python train.py --num_hidden_layers=8 --num_key_value_heads=1 --head_dim=128 --vocab_size=696 --norm_place="pre" --positions="rope" --rope_theta=10000.0 --tie_word_embeddings=false --beta1=0.9 --lr_head=0.00345 --final_lr_fraction=0.0 --train_tokens=135900000 --dataset="wikipedia_en"
Each number is 128 + 24 x the weight over its row's rms, rounded and kept within 0 to 255. Layers, rows and columns count from 0. The size above them is the row's rms in percent of the matrix's.

# layer 4 attention output (transposed), 256x256, rms 0.177, rows 40-74,167-201, columns 128-191
size [102 101  98 101  95 104 101 101 102 100  96  99  96  99  98 106 101 102  96  95 104  96  95  97  98 106  97 103  92  97 103  90  97 102 101  98  99  95  98 104 101 105 102  98 103  99 101  96 104 104 109 104 100  99  94 105  99  97 100  99  93 102  98 100 105  94 100 105 101  98]
[[134 138 157 116  79 120 134 144 117 142 113 128 101 121 115 133 139 162 108 127 109 149 129 137 125 138 130 126 128 159  85 148 120 132 128 158 127 151 140  92 155 115 191 143 128 155  75 116 143 121 139 124 150 107 139 111  92 104  95 128 149 114 113 136]
 [169 152 159 128 115 128 139 151 113 114 150 122 106  93 110  92 134 120 126 123 117 107 114 114 176 140 108 147 146 148 102 140 159 152 128 141 126 118 136 123 118 145 136 102 119 120  96 147 121 130 137 140 153 125 128 162 109 129 116 141 146 146 113 157]
 [135 123 163 169 147 128 125 123 118 166 104  87  96 113 137 112 131 121 126 136 130 114 117 126 140 112 125  97 111  74 118 141 153 134 136 113 116 137 148 121 121  80  73 135 174 150  91 107 102 117 129 154 136 141 127 106 126 127 136 122  81  90 155 124]
 [ 94 121 161 129 152 140  86  87 114 132 147  92 118 135 138 102 123 140 148 123 133 150 152 160 147 183 140 114 137 149 106 126 120 128 144 142 114 137 148  61 123 119 124 120  93 139 136  82 139 141 117 109  99  72 106 133 106 121 114  86 119 117 127 105]
 [128 138 119 122 113  91 111 163 124 124 150 122 160 132 122  85 185 123 131 148 158 110  69 142 124 129 145 138 119 125 110 147 112 135  91 121 112 112 124 112 156 102 110  99 154 151 129 123 139 133 112 154 104 153 122 129 121 100 140 160  93 116 159 128]
 [155  80 133 182  98 124 142 165 119 152 173 145 153 114 102 124 159 121 119 141 121 128  47 155 109 112 145 117 156 109 131 142 122 126 145  98  90 136  81 117 128 131 135 108 192 167 136 120 126 117 125  92 145 158 116 148 121 135  95 104 114 110  89 123]
 [115 158 124  88  98  92 134 126 161 139 123 141 160 126 138 124 156 117 135 125 114 109 128 102 121 140 137 105 139 156 139 104  58 147 108 138 131 143 154 155 137 125 132 148 160 106 158  93  99 124 140 138 109 174 147 120 145 120 130  86 124 135  92 102]
 [107 136 126 142 104  99 121  91  91 117 138 147 132 135 140 108 122 145 123 135 121 112 100 178 149 133 110 122 136 117 106 121 119 159 150 148 154  65 115 165 114 107 114 108 118 135 200 164 109 160 146 182 113 126 125 133 140 118 182 112 146 168 142 131]
 [108 114 133 133  94  87 135 139 105 116 137 107 151 142 162  96  90 157 111 133  50 130  79 113 140 110 144 135 114 127 106 123 137 139  71 123 139  92 114 127 117 111 122 119 158 128 104 142 172 111 143 180 134 125 131 163 115 151 159 166 130 105 168 159]
 [121 115 122 169 121 114 132 127 138 120 137  95 139 117 150 102  76 138 134 140 119 160 148 159 146 101 102 166 118 121 143 114 121 126 113 155 150 173 129 136  95 170 150 117 143 131 108 159 100 103 141 138 157 132 132 110 136 127  94 161 121 127  96 105]
 [155  83 148 114 101  83 120 136 134 146 129  96 152 130 111  88 114  93 131 128 141 113 133 158 119 103 118 119 164 134 137  94 130 166 148 118 100 120 150 159 130 138 149 134 163 141 115 120 162 162 103 121  84 115 113 154 126 115  72 118  95  99 122 117]
 [129 105 160 134 143 146  98  99 149 183  86 142  98 124 105 136 140 121 151 142  84 121 132 125 113 111 139 109 133 147  97 148 127 163  96 113 137 148 125 107 127 120 136 115 153 103 153 137 145 147 105 164  93 133  93 106 156 102 123 123 152 195 138 105]
 [100 146 157 149 151 149 134 112 167 103 107  98 120  85 188  94 171 116 137 137 102 106  73 130 139 137 176 110 177 111 131 105 153 156 128 163 132 122 129 131 115 108 120 116 114 130 146 104 112 125 117 170 136 133 126 130  99 131 127 124 130 116 157 140]
 [118 112 148 151 122 170 126 120 102 152 137  84 101 109 107 113 125 136 176 120 133 141 119  93 138 117 105 151 119 126  95 108  91 165 166 110 121 121 115  95 113 116 122 146 158 132 155 141 155 105 133 116 119 111 125  89 106 102 111 133 109 126 136 128]
 [134 161 117 114 105 164 132 142 135 125 134 150 156 131 119  96 100 134 150 140 136 145 141 140 120 151 120 173 140 129 143 110 117  90 113 139 152 126 130 123 127 121 152 109 127 158  61 111  95 131 146 139 155 134 170 131 123  87 134 136 121 167 110  79]
 [118 127 100 114 136 160 128 103 106 150 112 121 122 154 185 100  99 137 163 117 136 110 136 118  81 102 139 120 124 101 116 116 173 107 101  97 177 154 132 151 138 127 106 129  86 114  88 109 137 139 111 161 127  90 104 132  88 141 101 162  92 112 142 137]
 [103 129 112  86 115 107 109 105 103 123 126 157 175 138 144 133 201 150 141 125 174 139 157 151 144 107 104 145  99 140 129 140 124 168 103 146 112 129 160 152 122  89 126 143  97 125  94 113 149 153 137 169  89 113 130 135 139 140 134 101 117  94 145 155]
 [111 133 107 125  85  88 185 137 160 122 113 103 131 122 113 127 113 129 100 115 135 109 130 142 166 144 102 115 143 130 112 145 109 142  91 120 123 173 112 108 151  67 115 163 119 139 123 164 121 110 122 136 105 114 118  91 128 146 130 120 119 121 108 132]
 [101 160 128 155 140 173 115 151  88 167 164 126 154 137 100 100 103 142 147 121  87 129 125  94 131 162 133 122 111 162  90  83 144 160 175 136 114 126 137 117  93 133 161 128 173  88 166  89 120 138 127 151  96 137 131 154 142 130 121 103 128 113 132 125]
 [ 84 118 145 155 133 121 107 157 125 118 159 142 156 161 142 105 149 110 109 142 164 126 137 119 110 119 145 134 132 141 135 140 114  98 122 109  93  93 121  99 140 156 120  97 124 133 127 128 122 139 123 161 117 112 162 112 174 124 151 127 147 130  93 118]
 [ 85 118 157 136 106  86 144 140 107 112 152  98 104 160  94 129 120 120 132 105 133 159 139 117 144 124 118 127  88 116 133 101 109  73 110 103 153 166 119 116 158 124 119 153 170 107 151 141 100 145 108 100 110 106 161 124 107 146 141 102 129 138 131 113]
 [113 148 126 157 120 161 149 157  90 146 101 141 127 108 175 136 159 136 138 129  89 139 106 143 120 112 101 139 145 175 196 116 145 140 123 157 110 156 138 103 103 137 108 147 124 110 139 133 149 100 123 129 132 110 167 137  91 121 151 134 132 129 157 144]
 [113 141 103 130 193 130 184 112 137 129 120 133 161 123 129 118 123 124  73 149 104  94 110  82 154 145 135 154 155 166 111 140 135 141 133 146  99 173 148 192 108 137 145 124 132 106 151 106 104 100 102 133 123 124 106 118 137  94 125  99 135 145 154 139]
 [118 140 116 170 134 110 152 121 148 140 116 131 137  83  92 140 136 145 119 146 136 148 130  93 136 135 130  98 146 126 147 114 148 148 116 136 117 165 121 115 195 154 138 131 116 125  97 120 153  99 160 138 149 138 121  99 150 172 107 164 165 123 114 136]
 [175 173 146 148 131 144 141 120 122 109 146  94 108 101  94 140 129 124 136  98 154 132  86 137 123  60 109  90  73  97  93 171 117 125 100 132 108  79 102 104 111  94 124 115 163 127 128 150 154 132 150  97 103 102 140  86 125 119 160 106 163 132 109 131]
 [183 125 149 132 110 124 151 160 143 140 164 103 114 146 143 138 130 102 131 124 102 115 127 147 159 150  86  48 121 124 113 142 138 120 137 108 105  99 142 144 154 107 138 132  78 124 154 125 138 113 120 116 173  78 122 133 105 150  94  94 135  92 139  83]
 [163 145 142  80 147 142  77 165 141 141 135  75 151 133 130 129 162 149 127 112 151 175 154  99 131  94 121 195 121 119 122 127 114 103 108 157 111  89 122 135 135  73  89 110  95 122 148 113 116 145 163 164 131 159 117 131 121 143 122 126 162 136 137 105]
 [164 147 152 138  97 165 121 112 145 140 114 137 130 126 115 134 136 153 140  99 125  85 108 130  87 119  98 108 101 102 155 102 116 141 133 136 109 114 144 103 147 103 120 126 157 105  81 134 132 130 166 113 131 120 112 129 145  67 127 103 143 122 122 117]
 [143 118 128 141 125 173 115 171 101 132 173 112  73 119 144 156  86 101 139 173  90 133  96 109 115 155 109 132 122 159 137 152 163 106 116 123 124 100 134 116 107 142 122  95  90 145 128 132 121 105 150  95  88 125 165 142 157  94 139  98 145 161  94 138]
 [127 137 127 121 153  92 179 116 134 162 122 144 110 114 160 102  71 140 105 144 128 123 115 116 105  80 141 153 193 114 112 130  97 112 138 171 154 143 153 142 134 157 122 110 168 100 135 166 183  79 105 155 164 166 124 121 112 157 133 131 130 114  96 138]
 [114 125 105 154 145 136  99 134 184 123 111 147 105  64 149 127  99 117 122 122 157 128  99 117 121 112 124 114 173 121 131 133 155 135  89 122 144 114 146 103 108 131 144 127 139 155 141 147 170 113 100  83  96 170 127 124 111 142 155 133 172 124 130 104]
 [105 141 110 169 149 117 118 101 169 121 120 170 119  88 159 149 156 122  73 123  98  84  77 148 144 140 121 117 127  91  92  73 115 141 136 114 136 133 127  96 178 127  95 117 113 112 152 147 105 152 109 168 111 144 130 151  70 123 109 155 136 143  94 153]
 [130 160 124 179  96 138  97 126 138 121 154  83 128 147 162 131 144 153 110 139 121 129 125 134  90 158 111 133 146 123 107 152 138 116 150 166  95 116 133 155 102 124 116 127  78  89 135 111 140 161  85 119 145 111 143  89  99 142 169 111  97 120 133 154]
 [103 152 156  92 105 161 128 110 131 141 165 136 117  99 129  98 127 141 180 165  69 137  71 103 108 136 103 123 141 137 154 175 164 118 139 150 127 137  92 104 152 102 132 142 155 127 165 118  64 122  91 137 107 126 142 129 138 120 151 117 125 175  89 127]
 [ 96 117 101  90 126 137 110 127 131 123 137 123 107 134 157 110 160 141 104 135 130  97 130 137 121 131 166  88  95 151 168 138  96 139  89 163 138 115 108 159 141 127 149  82 145 146 116 148 104 122  97 155 126 128 122 119 131 136 116 133 115 136 155 149]
 [159 138 125  68 132 163 130 180 163 118 135 174 117 156 147 161 168 158 129 112  88 132 100 178 129 148 117 134 129 118 141 125 172 133 123 119 133 124 133 155 118  78 135 134 157 111 131 111 101 134 114 137 108 174 153 133 137 101 134 185 163 122 129 129]
 [119 123 133 111 127 105 135 173  94 140 100 130 131 120 154 153 130 123 128 112 149 137 173 165 153 107 131 154 142 114 104 152 151 156 120  91 131 140 115 136 104 127 123 124 128 141 133 122 135 151 103  99 107 131 131 138 117 127 115 119 121 146 106 130]
 [123 139 135 139 159 116 114 125 102 143 130  95 141 117 128 131  80 159 151 109 129 112 142 161 129 105  97 138  79 113 105 126 121 115 148 117 142 164 103 118 119 135 163 182 136 111 146 148  76 142 135 145 134 122 124 119 160 123  86 118 106 104 128 138]
 [117 139 119 129 171  98 124 141 144 131 114  93 107 135 144 153 153 137 128 148 121 158 128 135 135 124 117 181 116 103 114 160  98 117 110  84  84 121  93  94  83 183 115 103 127 140 120 109 134 109 111 106 117 119 128 124 116 136 105 114  82 192 139 112]
 [118 105 111 136 149  82 125 126 116 108 130 144  86  93 140 173  94 145 120  84  88 150 138 115 117 108 153 146  82  88 143 150 125 185 154 108 136 132 141 125 163 107 114 112 132  75 132 102 139 147 142 107 132 122 109 203 150 111 133 119  99 128  88 155]
 [124 144 141 130 140 172 142 146 108  77 128 119  62 133  95 156 112 162 135 130  81 122 121 164 140 140 139  81 152  97 128 102 162 150 111 141 136 118 133 104 115 161 127 139  91 127 105 155 153 126 141 154 107 126 138 172 126 146  95 117 141 136 132  98]
 [132 139 153 130 160 125 126 133 140 110 151 103  54  87 123 153  67 135 171  96 132 157 132  87 148 127 150 119 147 148  76 132 117 155 127 135 169 106 117 123 152 123 134 135 161 127 153 129  98 155 115 122  92 177 116 132 115 130 133 175 107 154 152 170]
 [122  92 130 138 118 145 138 105 128 132 168 122 111 126 116 134 104  95 122 113 160 156 158  78 150 120 121 122 107  92 120 132  96 167 117  85 168 130 117 124 126 141 145 131 123  94 109 153 134 121 138 116 134 123 152 119 133 138 112 124 130 165 102  67]
 [114 107 153 127 130 103 117 160 131 127 119 131 141  72 139 122 158 165 151 145 135 180 145 162 145 129 134  89 100 131 109 115 109  94 133 177 111 129 175 123 120 160 138 124  88 112 129  94 129 127 145 137 143 121 147 108  87  76 123 112 145 137 132 119]
 [137 102 151 132 145 156 166 131 167 117 132 111 121 128  88 146 132 131  82  79 148 123 162 155 179 107 160 149  76 137 120 110 184 111 158  83 167 107 151  98 123 146 139 145 145 124 174 118 104 141 151 124 118 109 139 144 102 141 115 127 129 119 159 164]
 [112 160 118  99 126 127 134 122 119 124  98 127  68 143 140 137 133 101 132 116 152 109 136  82 118 150  97 107 134 100  79 155 162 182 137 105 136 136  78 100 126 110 137 124 135 102 102 122 130 104 156 141  69 157 130 156 121 119 160 123 118  74 106 112]
 [141 131 135 134 134 177  89 100 135 107 109 103 177 131 158 139  87 146 108 125 102 134 132 167 113 118 102 119 138 112 153 148 112 134 142 149 107 135 113 146 122  96 104 109 152 141 131  70 117 123 159 139 137 107 150 148 139  82 156 153 110 132 118 125]
 [124 137 143 107  98 139 120 162 110 130 107 146 134  77 169 148 134 108 121 116 136 162 141  67 134 135 122 124 103 101 139 120 116 157 116 116 116 141 142 144 156 151  97 135  76 170 112 149 107 155 137 122 167 137 162 173 106 101 118 119 122 125 126 135]
 [155 138 121 111 123  98 167 138 148 138 119 131  99 181 140 132 151 154 134 153  96 141 117 109 118 171  97 165 102 174 112 139 105 140 120 154  84 133 145 106 104 159 131 106 142 144 134  97 106 132 126 104 135 117 159  83 129 161 157 131 112 115 137 169]
 [127 201 121 121 135 148 113 111 121  84 157 115 121 133 153 131 144 156 136 131 120 110 153 156 118 145 116 145  99 140  98  95 121 142  90 121 151 112  98 135 115 174 120 112  87  89 130 131 117 138 109 149 130 130 135 105 140 138 114 101 155 123 116 104]
 [129 122 133 130 135 152  84 102 165  77  94 100 106 131 147 172  86 146 145 165 131 118 123 134 118 157 143  85  93 109  98 104 118 171 128  91 170 151 132 123 108 131 126 135 142 110 105  81 162 122  87 138 109 138 115  95 150 159 172 161 122  70 152 112]
 [106 161 144 110 161 135 173 158  87 157 104 107 111 139 139 137 134 127 136 154 116 162 129  94 125 106 110 102 170 130 129 132 138 124 110 127 146 131 102 118 149 156 127 131 128 103 115 123 180  95 140 133 123 164 150 123 102 183  89  88 168 101 173 128]
 [ 84 129 116 106 126 153 137 157 130 126 156 114 135 120 168 152  92 114 136 113 106 107  97 106 145 122 148 149 179 136 103 124 173  88 174 116 100 124 113 131 122 184 134 125 100 126  87 128 119 120 111 120 113 150 177 102 146 127 129 145 126 138 146 106]
 [ 76 153 115 156 194 138 121 144 111 138 123 149 152  85 121 144  94 114 131 110 138 109 120  90 110 133 169 147 144 155 150 124 155  99 127  93 131 108 106 144 145 134 157 128 142  97 118  97 110 149 124  98 123 110 141 155 148 101 136 111  89 137 130 163]
 [ 98  87 103 104 147 121 123 114 129 140 150 121 117 146 100 133  57 110 142  92 117 100 114 110 141 124 145 124 112 137 124 179 140 114 106 132 156 149 170 102 170 150 132 158 144 171 119 125 126 115 143 123 121  99 130 134 131 131 167 148 165 149 147 123]
 [186 139 117  94 141 128 133 151 141 143 131 124  95 127 182  97 117 126  98 142 107 132 120 102 110 155 123 144  82 119 121 128 147 152 184 127 134 123 157 112 120 102 164 109 148 127 128 149 116 138  84 138 132 147 149 110 108 113 162  83 130 135 132 168]
 [135 123  98 156 125 131 137 136 177 113 122 110 171 188 153  84 119 136 165 122 110 116 122  85  78 130 146 168 145 104 148 159 106  99 120 122 128 186 126 137 137 109 122 123 183 135 121 120 180  84  87 150 153 129 152 135 122 140 100 181 122 122 133  96]
 [134 142 127  87 110  99 130 115 137 134 147 182 129  86 121 105 143 155 107 158 154 107 171 110 125 106 129 160 117 119 107 124 100 167  99 120 131 120 112 128 169 129 133 110 174 133 131 181 150  84 142 167 141 127 146 170 156 122 113 147 154 166 143 102]
 [ 79 118 100 163 128 141 180 120 150 130 143 118 128 113 122  86 146 180 140 128 120 151 108 148 172  94 146 141 128 132 103 113  93 109  99 113 123 116 127 101 130 136 149 126 112  81 122 131 152 130 166 162 136 168 147 130 138  89 107 133 142 129 161 111]
 [127 156 121  86 113 144  99 147 148 137 100 118 151 100 118 157 113  93 174  96 139 122 153  99 115 142 101 131 147 116 129 138 126  92 114 152 127  84 148  84  80 142 105 132 139 140 134  80 124 111 115 134 103 146 136 162 118  99 127 121 105 181 146 108]
 [128  95 123 102 124 131 101  96 118 135 155 118 155  95  96 136 140 172 135 155 169 116 114 141 101 115 165 115 193 152 125 151  98 101 105 163 117 100 155 152 135  99  87  79 134 122 115 119 153 127 147 117  92 136 154 143 141 126 116 151 106 145 142 117]
 [ 99  91 122  93 138 154  97 151 124 122 131 146  84 118 140 109 156 142 116  75 132 151  73 140 101 106 126 148 113 124 120 104 127  70 109 133 122 126 139 132 140  95 126  99 167 167  99 144 128 143 120 118 123 140 129 131  94 105 115 143 104 126 126 128]
 [104 129 127 147 148  99 154 116 100 138 131 155 102 106 117 141 141  62 144 152 152  90 119 148 128 151 150 111 114 134 107 186 113 108 127 122 152 108 144 123 113 147 156 125 163 115 157 111 116 131 172 110 104 120  61 109 149 117 118 109  93 108 139 122]
 [118 104 194 130 111 126 155 166 105 160 132 147 111 135  89  65 153 118 149 158 172 121 156 147 141 107 154 134 156 121 146 132 113 118 148 130 127 140 160 122 142 128 119 157 127 151 150 117 117 142 118 119 137 148 117 137 126 121 155 147 136 125 129 101]
 [106 159 130 121 164 101 155 115 137 140 151 160 137 131 146 122 123 127  93 119 131 118 123 125 131 122 161 115 113 125 128  85 153 163 103  61 115 178 140 106 113 126 135 117 138  92 153 137 119 166 116 118 141 156 124 167 155 122 140 136 116 173 130 103]
 [132 122  66 133 116 159 122 124 118 180 136 140 155  88 105 151 127 119 136 135 134 161 156 109 104 130 103  80 137 142 166 148 103 100 135 133 166 138 147 166 126 106 107 100 114 161 164 120 108 125 122 134 136 108 185 117 124 129 133 153 142 129 113 125]
 [128 138 158  82 137 130 127 115 109 102 120  98 174 113 118 169 127 175 178 136  92 116 121 178 114 164 120 130 126 143 133 113 146 111 180 129 107  90 103 126 119 129 138 102 145 102 159  91 144 125 156 142 102 150 118  76 119 135 124 130 161  99 123 132]
 [178 139 129 125 118  95 105 124 160 157  98  91 141 151 113 133 143  84 129 112 113 148 189 140 141  92  91 111  96 152 148 145 135 135 133 165  98 124 116 124  94  86 115 162 129 186  61 120 111 132 100 138 125 123 111  99 128 126 147 115 126 134 180 138]
 [146 117 122 138 108 135 117 130 102  93 117  82 139 142 125 128 118 137 143 133 115 125 111 102 134 135 151 151 151 138 153 100 140 122 150  94 155 142 130 137 117 128  91 135 118 122 120 143  64 131  85 117 129 126  96 110 110 137 118 127 132 121 122 119]
 [ 74 150 135 105 136 159 109 132 140 133 120 172 133 112 123 126 144 131 122  88 114 153 149 167 124 132 114 117 138 126 153 151  92 135 140 125 157 134 122 184 100 145 135 136 152 153 117 118 117  91 163 147 152 115 154 132 128  88 102 120 158  86 160 134]]
# layer 4 attention value, 128x256, rms 0.185, rows 40-74, columns 128-191
size [103  98 101 105  98 103 101  97  99  97 102  97 101 100 103 104  93  98  93 100  99  94 101  96  96 108  95 103  99  95 100  95 104 103 103]
[[111 153 134  83  73 116 139 133 147 178 135 106 144 134 148 141 150 110 198 128  98 108 110 100 109 130 110 144 143 114 154 117 129 105 103  92 115 157 161 139 151 132 122 116 126 125 149 126 117 136 120 102 138 118 160  94 171 117 156 140 119 130  81 109]
 [144 135 119  93 123 122 151 157  93 187 132 119 136 114 194 141 123 166 156 103  61 165  88 155  96 134 148 105  94 119 127 103 163 153 120  88 126 137 105 198 110 131 122 148 143 132 158 143 111 136 163 116 125 122 133  99 127 130 119 153 109 133 130  99]
 [ 95 123 114 106 132 120 149 169 103 155 155 150 130 105 102 142 179 158 148 156 177 142 118 155  95 134 143 119 129 121 143 103 138 111 180 159 133 136 150 109 106 184 165 119 118 124 150 139 131 124 177 123 120 150  58 112 128 124 103 121 115 154 131 113]
 [176 165 115 133 118 170 131  80 178 138 128 162 117 149 125 126  95 154 144 188 130 124 113  75 123 127 126 148  96  91 143 116 129 167 145 129 113 132  95 157 175 128  85 112 144 108 120 113 104 136 176 126 142 113 116 104 143 141 124 130 125 111 107  90]
 [150 115 104 113 141 165 133 159  80 130 146 140 133 139  88 138 100 166 158 129  97 140 136 139 123 110  88 133 175 130 137 156 164  88 132 158 150 112 191 118 126 116 137 185 142 126 147 113 123 123  78 131 122 108 117 121 132 144 121 109 120 117 168 135]
 [135 125 163  75 108 163 172 133 146 131 117 137 153 116 126  78 160 139 128 165 101 130 170 120 106  84 138 162 181 175 131 125  94 107 122 119 155 113 121 140 133 158 139 150 103 163  94 136 119 141 139 125 157 140 124 127 162 145 134 112 105 133 126 119]
 [164  83 119 126 129 127 122 113 107 131 127  99 102 133 112 111 115 149 114 124 145 157 105 138 127 120 156 180  88 108 146 148 107 113 113 124 138 167  93 147 159 122 137  93 129  94 143  98 127 131 147 151 161 127 106 161 185 154 144 121 123 152  88 107]
 [149 134 153 132 114 107 118  98 173 149  83 100 138  98  92 113 156 141 109 119  85 113 159  97 114 130 104 143 120 143 132 104 149 121 126 141 142 161 163 125 150 109 127 169 133 139 101 121 145 166 131 117 113 115  86  98 106 189  99  97 151 103  92 136]
 [132 166 130 138 168 128 105 155  66 155 150 138 101 150 112 132 114 130 151 131 100 167 152 123 181 144 150 158  99 119 116 137  94 131 155 155 128 103 129 130 149 150 154 156 101 105 104 147 127 112 128 134 126  93 117 127 116 117  96 146 121  99  77  91]
 [127 141 120 140 110 103 140 110 129 164  76 121 137 115  99 121 132 134 153 150 158 112 161 106 141 130 126 136 130 136 165 153  92 111  96 104 111 143 149 109  97 154 131 137 144 138 123  97 112 109 121 113 162 126 106 110 175 112 162 164  99 143 148 106]
 [132 131 133  99 152 132 154 157 141 139 130 112 111 129 114 117 115 120 156 163 150 145 122 140 117 171 160 122 129 146 121 133 145 126 110 134 145 166 136 150 133  98  88 126 146 144  96 134 122 133 107 138 132 101 136 132  91 143 147 101 129  97 147 126]
 [113 100 115 143 100 130 130 135 136  98 124 168  95 117 106 146 123 133 116 121 131 136 158 109 183 130 126 108 126 171 131 164 120 144 133 129 143 102 152 142 134 117 113 131 139 126 180 120 157  98 171 110 183 113 120 137 146 124 159 135 132 120 111 132]
 [153 118 172 126 150  88 109 147 128 106 131 151 114 180 133 144 139 131 190 121 125 116 151 130  77 104 156 144 131 164 146 139 156 154 114 133 117 105 102 134 121 137 112 120 112 121  97 140 133 123 129 171 139 158 113 108 126 128  99 130 112 170  71 158]
 [129 105 105 131 172 138 139 130 130 134 115 116 116 158 123 147 105 115 112 152 125 186 109 133 111 134 116 136  98 154 138 108 165 116 149 106 117  87 116 134 137 115 135 175 163  92 142 109 137 134  95 101 138 133 123 116 154 108  73 121 104 130 178 144]
 [153 153 147 121 111 131 118 100 142 134 108 133 126 114 148 157 115  98 136 138  93 136  92 137 139 117 153 100 134 117 146 173  96 131 101 110 122 154 100 120 139 182  78 150 114 113 146 105 132 126 163 121  78 142 153 156 173 163 129 117 121 140 135 115]
 [164 181 159 187 149 115 103 146 138 150 122 148 112 149 144 139 132 117  88 153 111 126 162 136 156 134 145 102 153 117 131 114 122 104 106 148 135 124 135 142 125 164  72 134 120 162 102 164 117 110 110 116 137 114 166 132 134 127 126 137 180 162 153 136]
 [138  80  68 124 113 144 180 175 151 175 126 109 124 146 156 106 136 104 162 132 109 121 163 149  87 153 143 157 149 134  96 147 130 118 127 158 147 110  87  91 123 121 111 131 147 120 139 139 122 139 137 112 103 107 154 144 131 133 110 133 137 107 141  96]
 [132 129 146 145 171  89 151  74 171 137 147  73 128 120 151 143  89  98 137  93 123 129 140 131  96 131 158 128 129  79 138 154  89 114 130 104 112 128 135  86 141 128 123  89 126  88 112 113 152 128 111 112 143 115 103 139 118 119 133  95 120 127 102 157]
 [158 133 110 147 157 110 127  94 138  97 117 179 139 131 113 136 131 143 127 119 116 131  80 105 152  99 128 149 106 146 110 131 123 135 133 140 140 102  76 104 127 113 120  94 100 188 162  94 144 158 122 109  88 137 154 118 141 128 143 103 122 120 141 116]
 [115 111 142 157 112 116 173  77  92 114 121 181 129  86 137 153 137 153 104 145 115 141  78  77 116 166 130 153  84 144  99 111 150 116 140 119 152  68 152 141 123 132 141  91 128 123 112 103 126 110 114 146 141 135 141 125 122  93 121 134 124 123 170 124]
 [142 155 113  96 147 120  92 123 131  85 126 128  90 116 115 140 156 101 129 158 116 111 122 154 147 156 116 149 203 162 103 156 113  96 118 124  88 130 113 149 100 130 120 139 146 158 151 104 146  94 153 105 116 151 139 124 145 128 132  95 130 160  85 175]
 [154 157 105 148 143 106 144 138 122  97 168 129 154 128 128  61 133 146 140 169 140 146 113  82 130 135  98 110 111 165  96 159 142 156 141 119 113 103 146 126 148 101 116 129 131  81 156 127  80 145 154  99 124 153 158 118  89 124 171 159 160 125 135 111]
 [ 85 129 130 125 148 136 131 138 166 104 169 109 160 139 188 157 142 121 119 118  92 155 124 135 155 103 133 140 112 100 145 118 139  92 146 148 139 136 162 103  78 123 109 179 118 183 142 126 106 137 144 103 115 151 162 110 105 164 170 136 154 107 117 136]
 [ 75 121 136 148 125 164  84 146 136 158 131 139 130 138 121 125 141 116 149 148 134 125 159 171 193 106 110 107 133 103 188 110 156 121 161 149  97 142 144 124 117 125 172 145 116 111 103 137 153 150 193 128 156 110 113 146 135  99 113 129 115 115 130 128]
 [114 113 123 158 122 122  96 131 104 131 113 126 124 131 143 100 140 121 147 165  79 152 100 106 134 125 125  98 141  93 106 130 116 167  98 160 126 144 126 124 126 123 105  95 140 131 151 170 141 109 124 147  99 147  91 137 130 135  75 160 115 136 122 129]
 [115 132 130  81 121 120 109  75 114 131 123 152 123 123 112  89 120 154 144 110 120 101 147 107 148 142 172 159 133  80 109 134 134 120 177 128 123 167 109 123 140 106 134 141 117 146  75 144 128 123 145  80 144 150 129 133  96 141 109 114 112  84 136 155]
 [121 132 183 155 116 117  93 127 137 125 157 114 145 105 123 180 163 125 106 143 141  98 115 151 119 126 143 148 134 165 148 130 144  99 147 173  76 124 157 129 144 138 112 139 145 116 102 100 135  90 136  91 114 109 153 148 153  89 160 132  98  72 121 125]
 [ 90 115 162 109 131 126 150  71 110 145 155 118 104 126 112  85 132 159 135 184 171 142 143 128 124 124  96  90 128 162 111 133 124  96 109 118 183 147 126 143 142 107 124 137  86 144 117 116 110 139  95 106 136 168 192 172 108 153 132 154 110 107 164 151]
 [174 152 123 101 107 131 104  98 120 110 162 129 154  85 153 109 154 127  90 113 157 141  91 129  90 164 116 167 135 131 130  93 108 134 113 102 132  81 125 111 141 143 110 120 173 136  97 128  96 131 110 142  95 143 102  96 117  68 145 147 122  89 101 123]
 [156 121 123 151 131 125 113 152 174 100 165 113 115 149 148 140 129 137 112 107 123  86 139 116 130 106 163 142  86 165 145 127  80 138  96 163 158  91  99 122 124 111 113 127 134 137 115 122 126 105 129 115 166 148 135 166 129 120 162 121  98 126 146 160]
 [ 91 130 136 109 140 130 142 139 129 142 123 133 146 112 143  97 142  96 115 137 149 144 127 104 133 123 147 128 125 146  85 126 109 119 174 106 174 145 155 108 124 158 112 180  99 143 118 154 144 130 133 131 164 157 113 154 134  63 137 126  91 140 101 118]
 [ 93 164 155 129 168 151 129 124  60  59 136 127 105 150 101  79 133  66 119 137  95 138 161 123 123  86 137 125 107 120 156 141 159 154 133 144 122 147 108 125 124 128 111 183 144 171 137 127 134 148 168 140 144 141 139 140 102 118 112 117 162 107 123 135]
 [159  87 143 120  89 139 133 163 142 144 130 128 132 171 137 192 128 157 124 152 165 131  85 132 138 131  95 106 134 147  91 146  97 117  96 105 128 142 142  66 128 141 140  96 159 147 115 148 115 160 118 130 156 152 131  89 135 138  80  96 112 174 120 140]
 [156  80 171 128 168 123 169 126 116  98  89 137 149 167 109 122 114 116 102 107 112 155 118 109 142 138 142 142 144 107 108 140 147 139 133 141 156  89 141 151 112 128 141 111 110 140  92 147 185 136 143 158 125 112 121 115 112 142 155 106 141 112 149 185]
 [151 123 131 140 119 107 133 132 113  95 147 134 166 156  94  84 126 109 132 128 128 118 136 139 123 157 165 129 156  99 146 157 149 144 144 123 156  98 145 130  62  99 132 140 135  74 138 153 137 121  94  59 119 144 142 148 160 140 154 140  91 154 105 118]]